Weights of a small transformer language model.
Size: 13 layers, width 96, 3 heads of 32 (1 for keys and values), MLP 512 SwiGLU, vocabulary 4096, 3.03M parameters.
Architecture: RMSNorm before each block, rotary positions, untied embeddings, normalized queries and keys.
Training: a variant of Muon for these matrices, 129M tokens.
Each number is 500 + 25 x the weight over its row's rms, rounded and kept within 0 to 999. Layers, rows and columns count from 0. Numbers have three digits each. The size before them is the row's rms in percent of the matrix's.

# layer 9 MLP gate, 512x96, rms 0.134, rows 138-186, columns 0-95
102:500510537529487472495497532479474488469496477484459522455481494540550466480492519486502470517489515515542495518485482520497512502505547474535480497494500529500480497519491483542481479522477500481563479524446530535484488474526496507536485457467505547550490510498486512446514505503511503463
105:474507487503435555523484499491518502473525500518496523530517504518524505522532496493454572506521493476476447510465473502495488482478471522516529511500498495500515512472470514476460508492514510545477484492496525531514449445478517473491513534490499506488460503488482529450513487547478477506
093:497522533487507521502509507481515542461494475493463464526484523493506506476504502521487484533494494499488493503473506554532484493552508517507484488529439509497534533485477469496473506518516495497595522508455487501501489501486467483495467488492475471505537544468509544532508523475491452511
094:495522461515509498483520465508489520515505521503486491475481526485463509524510542507468485464466501511516476444456498560478489503515521494476480483480515452503512550504493529483481501525457473469516523553481482524541510480489497512489485512540518504519521533483530503454510531547490536542
097:500542528492517470513483439470531488500469522468498464516474513505511522495472533534521504508535504535495476468522457535501486503504473484520487518523524553485510537462448498484490533493467431506499544493531487502485490492476507480507475482472512519542534511537528477520501489480499504479
110:460508538510416494520507510448516489515551517568514507464533463513500492521544517489499493496502499497478500483494521487498497482488484525514482536531493528498524490532503501473471419490470503463513481478517519513467503510548478510509531488506519507519512496497495490460508503505532466528
111:505506510493467479522478481496477485502526493512484487472527500477520526515525510528453460502443492525529514514494526493478495495529529512466518494453532536526501541554515461479523494514485553482497511516459549470479500543475454455508467533504510496483528531536475523512482504502499508477
094:524483494490477481522501490475497542530540489511533478496499464469501523493499523566498536505502449475544512485500505484460496506493530510488516514477504507538431481467510506523483510515516506562478493543492520530492493499508493507463490524478499527488548547495523453486531491546513505528
106:434534511519488481483457485484503514510493509520455447465498483508490488492551460472499522506495472499484533484485551566457455519482502547488500489493539523527540525528498503515502483469487493519517473509527479487461510506477489501496461481493530523528457499525517517495481510476503497492
104:462498472484509542459546534485500487538461512498454485485504520503533495554536476491521489493451498493472470506499530460464479475516498464538539518508510487438473483496477524527499521490515468524520488479457461504481495509483500521499503521504484531492523505546515500467467487501508535518
105:543513489510498539503453457449509480501487506510539494491479513485495511507539498513505494494463561516476528461498498473512477485493503493484512439490508481475483535525488499481487455517457454471520474501523505467454507435485532478533471498512482508513518486511521503552491511486470502522
099:487483521488483494489454504484478510525516455505514524475490567534529476532524506523484471514523497475540493458521509486517512509484526481562503526514490523459461514517507487499479489493507429503491505521450524505486500520529500523448477477495496496495480504567513498476510532517480540502
095:453534516464509493526483495493492557487473490466501485451528521546481491477497488524445487518512509514479486463431495511486479505482518471483514507488484514497544462537513522510442489500467503487523500541505528478523475508517511467504468460480499509544539495503485493513502487521506483547
098:536481476546493532498489518472515561504464501503499501517494455483520539496473486493530498492463524537514534483519530499511508466463495509488509519515498506559468517471497453570487491537484474494478503468502499529525494485490501455513486510529533523520506516517553505507530539503470477510
089:523481566488526498499491507505491499522460519496484483553529486510497503497517486495533561514519489501484531509510465509531499500512516428497559535516544506505521502540451554480506481516468493520497502518481500509467499529517482517496466523459505514489481497465545508500510487508550518518
101:492528530479513519492514488524506459504518505533512478486476499503489481505464524480475532471492502494494492476505534495515505525519463475514486478484493494496512481481475523506534523537518454491512535527452540507501505485538454475508420499460489483493490479531549492543508517454503541440
108:460523473562505495527478509530543501533493469488497510499517505495538471471521503503514471515455506458536470463526474519465483478481509461471523458488552472517478493477489476511488542508461471477495518544480486488513482462508482545500491503491488464510500542504519514454500494517507495533
077:451486509483515478502479458479461541523513491497516558496506518473500499475501531541489480525470501507489472490524486477537467536483474508474522524504516521523488454518482524504508497538485485486527469499509446451483479549479493539517485513487548492469515486474505497491463464474465458494
103:514511496487477457493480469446483498479510470497502522498529449515511492509508465534497491474509435469504488495485511544467466509538479530513499495502493534507523497506467502541493479516485492526491500525541494534459505461522527545485513483531537504489514517512556525442460526507506474488
095:472494513550506489494504520493492498516508495530472520454472490511487525512472510525507492499525506526447511494530516519523518522536480487536499568489510449496482511477538505478466457507478495517532541525465520492500517522483510524543495500444496485518497488498565519488538499508524468447
094:515530524471498503492486494501491520509448520524484485547532508464520509509465489523488490482462510461457488499495508500510489522517523561503491510498508457477481526513444486493473519500508507513487527505508513479519575487557523503505578465516483490452516487481501505508548506525491490510
100:490474487493485460512542479485544502482541460495506459522477472494482526449515477477492523474464493551538501511503536508484479484496529485494489484533560484455492498517496515511508527512494523485501492517534555506442501540512502512515496493472459465511473511457514515475499460514486531496
099:463515520529501482536443470453479503479498472499499472490457478518509521475498511485485490500513472519476522490486508512473481500506477474505480467476551534502488545514502475483520538504524500493531516522477505506499507477503514506529520492495517511494483498487453441435536464448494431507
093:463491475485504479486529540465486555451528486522510480499450504476498485473492474431508507492509490498470480486548524486471488470504485509484468502508503524517484454556475500492533475520531512492524534526492517478433502468515473530508510523524492476478494489500542514485534490513510521503
101:479466499554489511521490485459512507486481494473456483512518463499530473493542447452501473475481503485502491504469500528482467486491511500514533497491496455481515522456486542530482531483509459502469516518503477474525473489518462514489477495526514463495528519543515517486466525552499550523
107:493526549509492503512505432487508471520519532520490468480475498523492505471464478503478522495435513520501534490566499517502437517513496501482529477499495494458471464545469521505511508505543492459509483536530491490519479482496517548513491494510495468480524504543503487542524508484495483516
097:495464556488504502497494507489491530517503497472500458532499455530470510481450508469483532511526533468488539496496498506496494499476508493538547516531512492485483529488452504494455439503465501476540558509521477482520514504517528449497473518476443481527483518509476495480484497488477512495
090:489494492460523508511504500513538461480510478494506523512456498506527491522483521481496504511485488488520511513522487563540484453509498442526522542515521546521485467462514527528474463538491506487500529533467485514524493514505538523435496478482467507494535459537528500462494472506486503484
114:491478505517487487458482485492517491551501522477504465502530507541488514511484539524484512490490503496516538471530493526509491487523460488454518475523490508497491522492459470559490490547484454464480436489521464481509470512528520449505490540468503468506535486491528480473523471506469490520
110:491538475481529503495493478489530512547518498548483479486517504482474535491552470504457460481506553477489502460474511535514505484540470542516537511507537525539507481512483527513471502509462521507509525507546519472505544499483525494504451514465523545492484494509500520538482525510508479505
099:463509466488496441489521469518502509488497476477489509544482490487492471507473496488545503529510549519545494506495502510499507482474512485474508515534456524574489479501479533510481497533503460525489503550502492508521513480523480506454476545498483496453439520475532517473517525498473498506
094:505485532490494493519514490478543514507508511497497504520477545518518493499488552538465454533501561521519515512484425507502531485518507453533532520497500477535465516512491461506541484468498504484468492538473527515511489490533461515478478490509451485532525483518456519489522521491521506510
104:513494456476528505494469538435532497495523517486486483469493522516495463490547533525515486479491509487477474511534511476474490480526492527552492462513519501484507491544466483494491541543482518482486501484492503447510504506502502499502539533498522527471434512531538521456518459516498502492
101:504528490534482522506503470450495529489531499485512492485490521530491516497502469476537499510460568521486444480509526495488451480516462527506516482517518481508489529470529472503479420521510504427532480451513506506484523509522503517468484480481521504486542484512505498507510475500499508477
105:493470515451508534499481489469511536489528528505475469499536483503512490506481478496502534498456480492495494525557485526481485462490518497499529463520459527541485476535489492528507485503469476505529540526487542503486466441490485499453498443511483508483536495536481457477514524494525511480
102:482505478457491517488515535495503556474510478507531466499519481507555516542490508473466508475478480458495499498516481496552523498515496510464507475469505502468477516482490488524456523484495474551488540503466546523528488492536507488492501518476520509428521490513500509483478517511539515445
102:492507498493490462502448477468508518481526513440499481443497457504476489496528494497516493518484506505477489510461510444520504497499489477458520481553488500456498537482508499517482522548463550493518519503486528494477500466536464558498482498534527484466495536494523527496489489522526501530
098:455531495495504526520526494495489487538434517504483495489478498474529528480544486498496476512511520495526490498459508503529553536476522505531506433493496483471479515514547497551467508523523449482529522516454495474463496505488529519497535506495517469461477517546499505482517481486516492502
097:498518502485518449475528510542509526492510506521447447488545533520512472510528493511468488552504503507503489458507531505496501491505504464496506508465517526472549532507502467556498471475517488494506499510506541519485471539519535496469491475513542562505516527495533492516526478528505511534
107:486515535522494472467461513456518539454487490490519491493462513491508533495490512506487485522453489525482528497506524479513487539486537515477515488499463547507532510497488488516517482511456481487532519476523521510537483518506531527524467520520500539514550476471555461491537528553481523490
102:471510523455504460537508465508473527480465513514545490500459505507503499466500531524517514515506518510483522472512570516473466488523492514525494496493540479490490495534494522515514512523457469468537464536493522520463487491522495510459449547520499484452510516481535475499482540505507499478
101:517480474567476491514488482474468517465535490510543441480500518516524514557511503491511514502488509535494504560493480480503490534508497507539449505474495488479510523522508504496474477518483507456497520542483516532522474498535498516542473507539499494457535541475489467474526508521499487513
093:456485520521472467480486492541507478480483511505512470490494517482519490515514494434478493455484484502442481482482528498490479476488469527508505491522507530495519518501497479506513489500476501515415508499526487498526494489534536490520538510478482466519461467504507487477466477471564559511
098:475476482471462505531491568498509552559498476495458481478471546477516519497480507503497489482445490508483494484523521483499510505467467506550514532511504482522485479529482493506477509475452492496537526507468524465528507470470498516459473519490508506483540456460508517485487498482504472523
099:505544543474498459527510470511520499549487518547505533482469500526538480519490482463494477502479483484483467499455527527515484538517487490511493480525525491479504517503477461490502499507489537493515513532484502526479518446496503498512494450505510479456491469464515527489577458489511531517
099:509479550536489503509511475476494528507477514472474528480470574496503513522521533543489449484492476493568508504485521483488494510502543509530535497521503513494478484500468488500460495488530486493479503481509530536510512505498478488502484466509564494505486524552486456516519528523553509496
106:499483511502465510522480537513540510466503535487493484474487502517543544456487491503546510498520471531518535544451494472500538512495493499489531487474513512550471512506485501507466540482487494492513541469462481517479487524540484483492536524475489527458509526523468478467490449518519509534
099:500515521508487483448480518496512493475507536493515459546536494488483490510472484502469501529472519457491487499533485563524483518488483506477468496478493451484494532540454490496486454468503504502448504486489480486499512484494482535476485475529515488426502484520548502495512509436503493484
104:463511486439501494482483486508551482545501518433535496515518455495490488519573465551517528507522523471491477500474517502493497509510490495522532486483504521467464494522475504458502495485503532501501507535496510473500485489492448551531510475523506496477486531512491485485487498476539528472
# layer 9 MLP up, 512x96, rms 0.134, rows 138-185, columns 0-95
107:498554511470457510507496513515472482452490476478491524453487526469531505506470481515513482516515532515477551501469488470470524502499518436492491506463521527535485515515492449574490469512460497516484451474490491483514495520493520490512508484513498490519512531509510560495514521509501470508
097:550531499513525503558525504516502470503506542507482534470501508529476521508448479521514506488512514519471514464514491482510515500537508505521467537474528485470506531491459513492492465462497497498434491480491480452496464485508514486550454496490505482520504507483520440453488508487508517539
094:480543529525513481490508467453537514536503549535499476545483514505483478512504502536488520506510478504496483521531391476511504498564518482511504521462524521537481479513487480491508520509478519509475522526479507491486489526485526524481472486473495503497514502478468477508528476500457500514
096:484496543506480537492516498472499455519503521502492504488502484505523514538470477471538521473498541486501537512468512492508542531506472485448520519481480516469520521493506451468515476474527507483511487506508527529469550480466499505504544491489515530512450442539529510477463486471484473466
095:483541514513535469557494455489497562454512517443533466518538494512514505492498516506495522527476459507495496506502508551513441468519473510522463485510506527463529483492458500472496545521496511520481524486508525485496487492518501492492500505477484539512519497531450479522493473461502488516
108:482506478519552491483514482470482550492471500506486466505493541480484494519526519494486492509512538494513505507510508445514526529449483497475467543493451500487522526520521521522498538491514455500525547549494475482531489489522544525514518488502483540500474515498452539494504513463465488457
107:468542506502523503511510515507514499484490494534513461485508430493506503513510530543506504486459522506524484515479509469503478519535491485464490514521520525502502475562533485501465536542449512508505490513505509508486516564462489454468534527500501540508488493433507494478486463513504496532
098:493501456544506498513482503508483525481449552497456460519497510503559502493476505526471471491529489460451524530491496513551524493449499498525521468467496458483471493503510505483490531510471451513509503502520494480469473534510497488496526492498505541515463446471511532511505504519491477478
103:459498542519486522489527545467478485523506495511477495503523477540461503489502460517538462517512524491537540478491518481467474476506490512480494523482513463497452488466507510523483514512525514498507438511468481514479506534528437524501515514497518495563497511506479502463482447528486480511
096:527512470437500512487518484524506481473467468491480487538500521459515492547467511482468488537487488497462505480466448480481531516462511520495510516504510475466472507505526526473524504454512511488463460533520512505492474486517472462526518489472488539498464467533497454494500498488526457520
105:497487462509498508521483558445511519483486518494488503483478532524554464483490519478498488476489525425486485483500461524536468500471484514479500448509463523469490485462491538496471469517510511500483480494483469532499494539481500444536493485483498494525506474503545512505473487493528481534
106:535529509487473548487458476516501500496506474500559506521497506511433490527508511526510488485498520445520498437494508501517493501539496453506476528473513548522507504509491487505507487453508483479503545481477491489508518517517477518517496513521501535482464500486489455479477485535576513514
096:519471488472572526510484501481514513493488533465524499472510461514475501503516525550469513507515453522523521519497506481536507541525512512546537510507523432495502478487495525542451464531505499459481496469513504485487504506506535512494515509509515484514538470461488498493551509540515501516
104:512527494521514535527517475524523489514499521489504497474551480509512529503500532478499473492480454442548538486521519542482499563481516482496529480522540500500492472561499481501534530515479518482462475462506506501466477539512464516536508534497479484512517523502456491482459499507505521508
091:471547461509498501513506496454485567511472521547471479491523494483516493498546514534476484498507465525532485481516519474498467500509485557497464436514504461486471539463492496490466523504519519489510476523491493509556503492528482493485542452491490503494494510484472492474500488462500522476
097:488446457504541510501508500489532506545527495469547517495537478485523528495517504468479493477519532515523523525440500507463504520484503539482511527501531471494512496540499520513505512500494551451507493514525513533501467519523495563511482497517523506516529490507466498506508472507534433477
113:529501458487505482497465511515531523521459504499475524513533535498542541500520498518492496462539502497527490450491443496490477487507477510500526526506527517480456503524482464487503533507513457512493528517505499465541520528449455491492500491507511498511524492485512535546494544504524431491
075:475550490510504475506498455477479554501501510494503447502487533499486535514512515538458523442450528497523470518496535531496499510519440470508495539526485530474490498540499510511499513506488495493518492538521517450477502531508458482489481523475509511472518525486520499513492514443510461506
102:491515477517458505487454523502515559463460512524485478520511512520497498460538485486491523492513465486525524504518518510486513500447511502513487495426478524515522499466502484515492473484493481502456497522542507536509469458493451485432517466508508544495522494503522481500500463530521511487
102:481478532501475556477461542515537510536474496508526549525500491518479517492510515512480514475478533514527522504481491522509509467516475548523521560479478511503530512522521531499493484500517511478483507490512520469440531487478470524498524482493483498505514480452452479473550533524479498535
094:482476489491475481484537511501524519506488520456472463482446512508490496481475502529474488478506513508488532521460495484521472520484529523490513538557481499502557515530549534475514507454497504523491530533511530515513436543509494491477474544500516507522482469526466500527543497478493516508
094:518467521504532510494490514491544446514508528492487473500513478534478500478498481446497483452514530458508494513491473490512474518531500469504484499536510498505505534557555538482509517499508512549479509498500523495522490474491458476545486490532456485559482498491509480512508505529470553523
098:451510537520512493502492462520484488491539518506509523491492470502503456485458463531461494495535472516531531518499526455490478488498503510509493547491507500464488522562483526457541538532522494478489517507510518514469538490506515488481539552497537502527505492455503523476474477518469474517
096:550506481520475519557467478491476512504513514498511496489513538526495516478505465540518496487508505515523538511460481508500500499505507517463483503540500527462506519489476466469510518490444471506506507505467467497502509503512528475467540511426513521502517543441515478529522458481541473512
109:547516550483510512510518520515472473495502490522519551470487502495471517531491494508524529527549479495561512527528484486483488509489582477476513476538522467513476513506517496525474473510488523518527529518461463501503491497502464484469509507496467522528510532505467490490521457494549504518
103:493518507456537473481459507498547502495540540522501502502531493520478536527480481496519513479467504528545527515508527500489518496524459498509518476486537489499474460509513499488491481532475511467507530551499515502534507510475498466491505498565466447488477544501492511500483563537474491518
098:478526490482549483492459537501510502488514542533514515488518489485537528522500523513454503496527472528496528491491517477485510518488493479548504484550556522506538529518493486479555450544467519474481533491562487498454525531501479483503498453495497518504515510517488509509500498516476463497
096:494480532502447474485509509476468468498492468487474519546488474464480504470520482547493518507543534520522512443511480511507511488482521507497503514508483483486465487490492523529500505533499475477510492458535449482505503492476524465545496515538515427528477483485539477502507518459526488468
116:496539488516504494536493471519500509485486488480527548500450490475479494518463504518519476473493530476497531485527470541487468520524467526440499505493477462473449495543532522517517492484489483536485455510494476473483517479574523510496464508482519503531500477528502542477520491516496475518
112:512477520535486471526476502490477523526479509512503548519494521522489492559526498509494442521463473470471500461470478448500525512501485523520466505525529523495510526499487503479499519524528527541487542492481467462518467488500504486498557477485482508526507501519544509466485497463555516527
095:475495488496494467499524561500509532534504526510473515554525523505520517449495484483495474530450483547516534489481481546548504502504509493520487509498458503495478478536511555481465489480507494498503525499508505492525516496496485499513485502473445498509463506460490526449491547452489533504
104:512498497476501466534555459482492555507501501507524511540435485492492547476503448517474552493496555488497505533529521491486507471469497515474481476496494515473516512506508497555511482515476473471460538503500471513466474497508495482498542483519489469484519546539495512521525497490491505484
103:474509481464475477484537475511505479539498488491493495537455488501474490496462494504527486577497479518516486510477499467511546521508476551482504529519495480478510485533482544512498499496536488487480499515527546514502510564508497448523481466482523516538507518477519503482532515506523445472
099:519504507458478459526476523476481491488517491528476514520506476542474526503496511480485476483480491503513506484518489499484510549513541502529485551476478481481501466485514516540505505496550505509426452493507512491482540437530518499466479479519519520519507437473493504506516533489537521481
106:525511501528464532543495529525537487497547467497494511535518531473485501513525486512525502486511497490519504540512549518426500483472501485481520469524489458481513493468506487493509503538473549490491497514517501484462515497500505471426505544472529448518505541502483493482520507512530482500
100:509529507513539516531511525536473483514479463478467506490493531498474532492503479545513471461475492489534514511459525529528469469493472476506525502543474483529510555501507496541489528517511508528512529517455460473486480451498519535494563521519504486521544466513470507504489515482506501505
101:443563510515519481488535454510511515470517505437444457569501513509481474491536518506525493500464489477497499508494480523496479518510526467488535507487469472504517473479464507503485500525525499513478502472512499466469512506499501469503524435489537534487504505490505486523480541496507504488
093:519487470470472505486527506511530565472471469455507491457542487506493537520525474521504532453487527501488498527519512522493525529521473488500489494492491512480522488462551487531468502538504481503524513481501450492477481476502479483521455481463512504504465475521543480497520490496478477563
094:476539484535474484492519497453482482489517478476528520473521488507484465479493506533481462537511522486476536516491498490511515467513530520491491470467591536500478507500511520492506477465515496467502523513536456480497514525448452483495477482527476474526499552538499504496488500529513478493
102:507518489538484477483480475462505499541512488520473529465499501479474535469538489465506530489511497450488506473522490481497516499491494479467518496479525560520463510481529509465463506482533503527486527510476509494463468508489501477548486457448449480508490505493508467514565496525490533503
098:478512490518508505501501535545524504490528492510479542494527508451512525510518483560487506473481514515490488513518505486472490521474472497523487528486528517477494538538561506494526518500483522497514513521532478543474478521518505420537553524507483468508493510509515505545536528549500525501
104:476514517485487502515510490501461498537516544499550494471492519485517562522512470518509540525454507503507489531500510486483455537460510447493505516503503502481541502516487527510498506537461482489498520505453507519483482484477520538536482481480506461506470531481523482466525493559526539465
092:529476467511495508477507548524510454475479538523477455497536541495498488515482500497480492538503518507533524507471492526479525457481484495476471504518523551543473470528516489462498525498485486503457493511480496478567504482475519480536507553486475489519498456494517491487499450477475517507
096:517517474501507520513516477497502556531451476495513498494453510518448526504484491535509475451511474512497520528480546504535550468522477521480473497489460514571502484506516509486492488458487530490474522513506481473489519504523491503485510495512542466523446510512533495454503463512531501504
091:503486492491530550503506538525546502532475487482555509515513486533508502504470527492506501509491497471522495477507485517476474505501524496509545503482529489527496468479445485530483498450512483494465445540489480511486540449455547536497471479502491508487496487465527545491539481482501505464
095:484510487469496462466515506509548475479527485466405511456493489469462491508519510544500502475489483469530522468470491495502508483494512507505485526472512494518527453495522466541511514541509531486532487503483503485471494509503483498528494513541472497501513490539497503499462473498513449552
103:541426489492501484497497509501523473497482523483472531500507496485489479538535512470465527454433503510491444515491485527468503499476499512534473497510509513508492489467467516493562511500459479501496511524493445478494487455519525494514495476502546470499497512486492543444520477508501515502
103:508529533496478496523506525457518502472468474531491524545546496537455507506498482489532477546502505489519431504515489523525532501539495529473453478453488512508524464501487492527500477526445514472472497495502500465464522495539474495512528483512503486478501501467504511504522497461510542532
# layer 9 MLP down (transposed), 512x96, rms 0.0232, rows 138-185, columns 0-95
106:499506497511507480501484479536523486493499471529501496500476534494481456531488512517464499487516537505509482559545476518498487495480527508535525486480450465490438467471524468466492510463482525472559499484493469538474527486464476506494480514506488523545480484488534515474504474487459467482
102:499480516512453492509473476489473499522459491529496496533492503506490514497503487482501547511524490461488537603501487533529480474510499505469516491534458513503530518498486566516478504488489502532502506466490527534500447495481445509456502492476475529513487522491484492517528465496510491512
095:498502513499458441475495507528454521511507484510506516556505486473484538533519542497440499549502551465543508514503546482499485492447535521509490519521498498514518519506522479516507464490493514497490498498549455487523524491537515542490517497519516503513502485494484525483527507519500441479
099:469477515476501488477525494530536459500508474479501515515447514485523518498514483515476512553507485490521516599477501478557502510515504473514498510508511484523506495494524510506553511477461489441529493510504460477480531529527518484499490500483490536488525511482476523463471496529512461486
090:500476487514475474486503539453493498493531483481513518446450506500500504472526532506494480524484486472506468593509507482494501504482486525468505468470483481542482478565501512492449503494500521495523500493487478516504482537489487544446511493489502504474517464480464543491530502495509479483
109:475498491495524485545543545494518499455554478515516480471458492519486494460522514491483469505515517532474501523493447513445504474533522510505504505480486495547477506463541449511545505496524529488500530496480504477471567482525474518497460480481538511501503510485490502530506501493515494514
109:483481524483549517495489512480479487516515578501522522483499479518479508460506495472547501535465507518479458470465461548492486477521476507517525496526490462519496484484538497522448483521538492493502507483503472480563509521501465517499513513451508514493514492492487445477524484497478490530
096:510496519467490505553509535468543520499510500510462513513544484497500526516533487491533526512459528505501512489502477488451485497496481463455470503540486511532524528493502511439484490543510495490482501511489492452484508531503489532439482494530466494498515517532525512447494517460468463512
101:465499466543496502523450499521467521523514511491504491518502536512460504460493529506502521491513505534512513483461517489541457496513520502537512557485511524520539536493471509509517473468475533543520524534531485478472483509487562473522468517491514516488529508482512559491492483531517517472
101:491508456535486507478526518490536501500515506486474517483496534483486506492478520494497530484496555506499510524478481519487468465535508472481470501522488473524470503535530484519486526499496528508540524520469426507526528499474506533520511544513532533520492511438534473479513443488500549510
104:479507452527479496523494542519507499449467486516472449477495501477537515484493484455500523489506488505501480483551478462459470487480512471494499505537532501509481493478490517522513469492483513490520539515519505506469483549436481485496541445509509511477507523514489528484497449503498556483
101:468501476524516488473508522482492496493487477511517517481539495531535487512508460507529505478525497431539486479504497504483543532445501483488509487506526479495464543508526486484555534506492472496499529536474468478517539525516499560487520442496495498490543501488467508471456503515474490499
101:485474539484534452484518532501487470516500492477496519480527463542516497513551514497557501493508514471502523438483453526515495476500459570497542504485533471485513456485482478459483529492530528508518513502487507511500500544509490490520501506529475515475515491458500504492482509458505511467
102:532505495480506524500506489503500506524524567466557498538503487490504478491468538535539510451459544474526543518496511509493480503499537482519511489485504482507514484539490529462536494520495531529521465501476478519483492504479465525515531520487524507504546487503518510468479540458452494530
089:521492496482552495497513480496500507487484455494481504506513479484502524526481494523533501464480501480503496512503472508449490520513478456511500518494535509538460500558526511532445488521512448533484524523476509448530494557532489501516455489475514499528506459481522537508459463518506500469
100:493518506517500487554457532456492502493490476478481499473525499475515517531479518543509526447500463486486471499445489503517506501476509527473497541494544492490454463475507526502527534512497491495546491528440514521497534509477493452487492457510499514467502506531497492526515513447468498483
107:485491507481518487485452519484505532489443510510511476517493509529459475503476532519485532519528493487563488494501459500452489444502524456462458493504523523497478466459501477545492533522518476507524467476478508484501484507443495497526465471498521502494521495494497507468511503516476544532
083:534477482521486514486497496493499475512454472501496569535508449476499505504479512513507489534536481501482496460542509524476505502512506524515465493440502497502499530452510540513552542478490516527483492500485502512536528513464501551501468472502493511485498488498463481552441509504476484493
104:531488487484485485471479543484491520529485501530505448523486504495488513509529450459502489538518500493505518462504488521498519496532525527483512484546540463493511494499513511497439486505505490538493476519505482539436538477495473478493468487466516516512492480492526515573499547500499547504
099:505443476526509502528510521489537480467541496492536480472461476479508552517502448509511497509512520491493542527499496461479485554521498459519523493488504503471496520502472533524492524475478503495519549499539485517482509529463490527526499498458529475529490527536559458506503525511501490505
101:516523504517512515495507521508484496508492490508526543502500485489487490497505519522523493498493498470502493498485487479485481486484522505529505470478503505518502509516450443525488492486512548482524532511506482487500540483491507494491646468531504502495486503450509499473481502506436526514
098:507518426482439481496480532500526499463513505507487510473472526478487505465540551511476495528480498506527504464489490510479462487493548518462512474502541510492466485471482513499490486481519530450519525470490458547473493505507511536478500518489474500509504489488470486455523528466482472527
094:503526526488540492516451477513503496436479472521480484450490500458510482507475471515477546510525502525513509474475482550510491537519505502476523546481482499498510499498499468565492487504566493524519468501495503487490470537489469481447515467493531514516510506516490502496526479518467508460
095:469523547503489507459490544466474537494511538500523513480504520436509517506471543504489467505478517485527500500489501496490534483521520502489498513454517509524480486504523445494503515547507518482569527488477488457473491483499483497520554492519531479491516500536512557518502531480513513527
113:496507524519497488476521491525484478479487493493526463419513492515512503527480465552498492512503507498512492463484518528509511485515515529458473522498495492501519559526504508480504504509487545479503545586515485502510463547540502511520526509476520450518493496476521527484473497481488538519
100:490503540469482556487508493459547476495519501475485476536543464474487474501494475518497473525477509492493490526518481499527521466465546485499498537499502525501501485509506491484484486482484476476438461481519500484518501470512506505457493509491511503535477453472536464494496494569480457463
095:469541495486488462489507517501489536475486504498501488482504481486532495509533486485527501467539526504592480492518455496464496461507489492526462493465476469508511497518506461516486553552516483492533512498469495558509529495502503528497536529545534483480505463499500487499482493480493535505
096:501509450482568522554483499504508498455493526511530470495488544521528479484496539458498509475478477456501511488503513542536508490514511486500519496510481495507519515493515465473455471496454516496493525500510543498478467509505519522502550483474483564515487524467517488487457513527502533518
109:485517522524500483508521561465532482494505479495512444489449527515548489521519509511494541476499456499468493497525478526473504488488496536474464470500494483495490498520487476493508503475474499521504481509550521454503480527501519533486459482492549509531528497514502481561522527478483535550
112:524485538546529496511492474517482514533459493528523521464456528507449545501552500516491449477504538507494517524451496492491514492509525540485512500488511500531489496493491477478498440497528507453499515472522488452502512522483523498529458472509509510515495523488501484543552528475507514513
090:533524462511473507493505479545515485507469494458516498506493445533488454451508524516459474523515473494507467465496500479494475455491493517506495483523467479458493483489490485467503494476458499471503503526502467550494502495552524509512516475466436547469491503466493493519499487485471470488
097:500500494515531496493505487495542463485467454492472472489497522512497503489490499491488536514528498463503508486458455505503524474496524501505495519485555480497489541494518546480476474459477451500448468466508531493461483460512504488437470477522486502532526482496549481480533497478504502452
105:465507541495499497499454511485508514528499488533502505495544481533487516489465538521453488524511525491483487450481506529535513512491486515497454536450510527508487474514535481498439457500530527466525481478454547493481478488482527489497527474562527496478494497512507485512540509490497519485
109:478514569512461546482482473511448489470525478504502498480521468502478505494521525503493483473481533495517463481519486531489491547530527514504529474469450509512466503497476496503479494517540480522504490493493470502500523535526562533485454529530497490530477471513482522478500448480501481487
102:497518459526515486491495474481478458486498518512537486471500498513522456512496477508482515465495538532481525460520529511468516474494496501487506485472513482456484548514511477504512543514508488490509471539483533511495530553484504520487518505494483530467488458519510516519540515460489598491
100:512557513533550491515480481477456494504519472505503497499530494516514530496473523484502490506501484450507515500499508486542492486467530529522521473456537541535486466510516507473533511457548501487450499475475509514504506482507447480513518520534469474491478492509563512472523497518460522484
106:510490496517493442455482516505480547484525440534498488451506483490517539501503523455501452506481506457481544449450509501480535487529490500499485451488522498533468502483514463511513503503532478480519480488499518515472518486471508504533537527518519480528512523478463518479502505500522468485
099:496472490490472566492556494429496481483514478532460514498519521491479515500532546466540501475476479474517504485530482493518482496475497489480514485480489493491491505527524483531463529481520502535503483445496507488470509517513458473498423480511470517485482533521480497491503469496513465508
103:517530540470517520472494495522485537509502469505453520489529542509510523519468483463529525480505503488486481415531493503523456492475486530499486512505508482489545441451549494490488519522549499510529515503485533522472504493491510486472503500498508493483513516478479519512488515472523476556
103:517503517519487500473481522500510512479513510512538535480504522502486482490503503490476456495492505498466479427526500509509518508466524509491495515453449549515500522478523523519484511497496532470506526495521484512495534470499489533566502536515499507480553508447490458521539470558501471468
097:503547485511505529513510485505477476503456541509541501504488465553487521458473502506536475459510494510500519506474493498486478461520455481542520496512486496525487458497507500486476502540465455473544512471491474501495504489496526472450531502484437448488477492460530501516481505502473475495
097:549485495548485511546477495499490539511511482454452498500487531487505509538505522474494518487501517472521503584506491507485498540545462481517519501509492456488494485507487485523488522516514536511472477472525482490539435505549495520495486484518492501503515465484488516532467484494474457484
090:528490517538489504513509548510507515456492538490459517515462503521503456521479505527463487482489472495466534454497485430455491506505509491462499491514498514492518476492526531506557499487529486528494454488509465520506482511511515517479474509538545524519516449480481456507512527500484528484
096:462501477525501498497480508525510490530568521491502494529506514518478492527494512529494491483479546487500494478468471498511485456507469517513486522497567484463498481543489490460491473509499448492480447523491472478520492505439486522500485487497460498474530508492526493494564523452469516509
094:477514505522528535504530526487489474475507489455452464463468495500480508496485493489525488504484457519538510455495544456484469455472491483469495486490483493492506484506538516482519468513475485503503550473537527527481487526495479503513444508481518471511468525517446464492504497457514464520
099:476449471491478499489512442496464543492514486532500505545483510500483528538552501494508455483498492543519487521548495471524508534516479498515487514531513539492529524505470476520480484509478492466486515496527471484476482535496507503500455494517518517550544512521500512548503514469545467495
100:506510506498478506500512484504446462475518500475547477516488497496482477478484482484468518499500522500491512475489477521509503535553520445465477515513531503507550541510471504459489479459481509474480480563453494498527477538507483502534478530516486538498488510519471489520502435515487532529
096:503471504469511483465521508548510508502505491455495501540479504441483484455534507465480506458480500464515552524481475522498512487494513494512501516519554495520442567506534496499532492486535481502559504479518509498501494507484525527467491536483503513510527507515458484515463514520492467500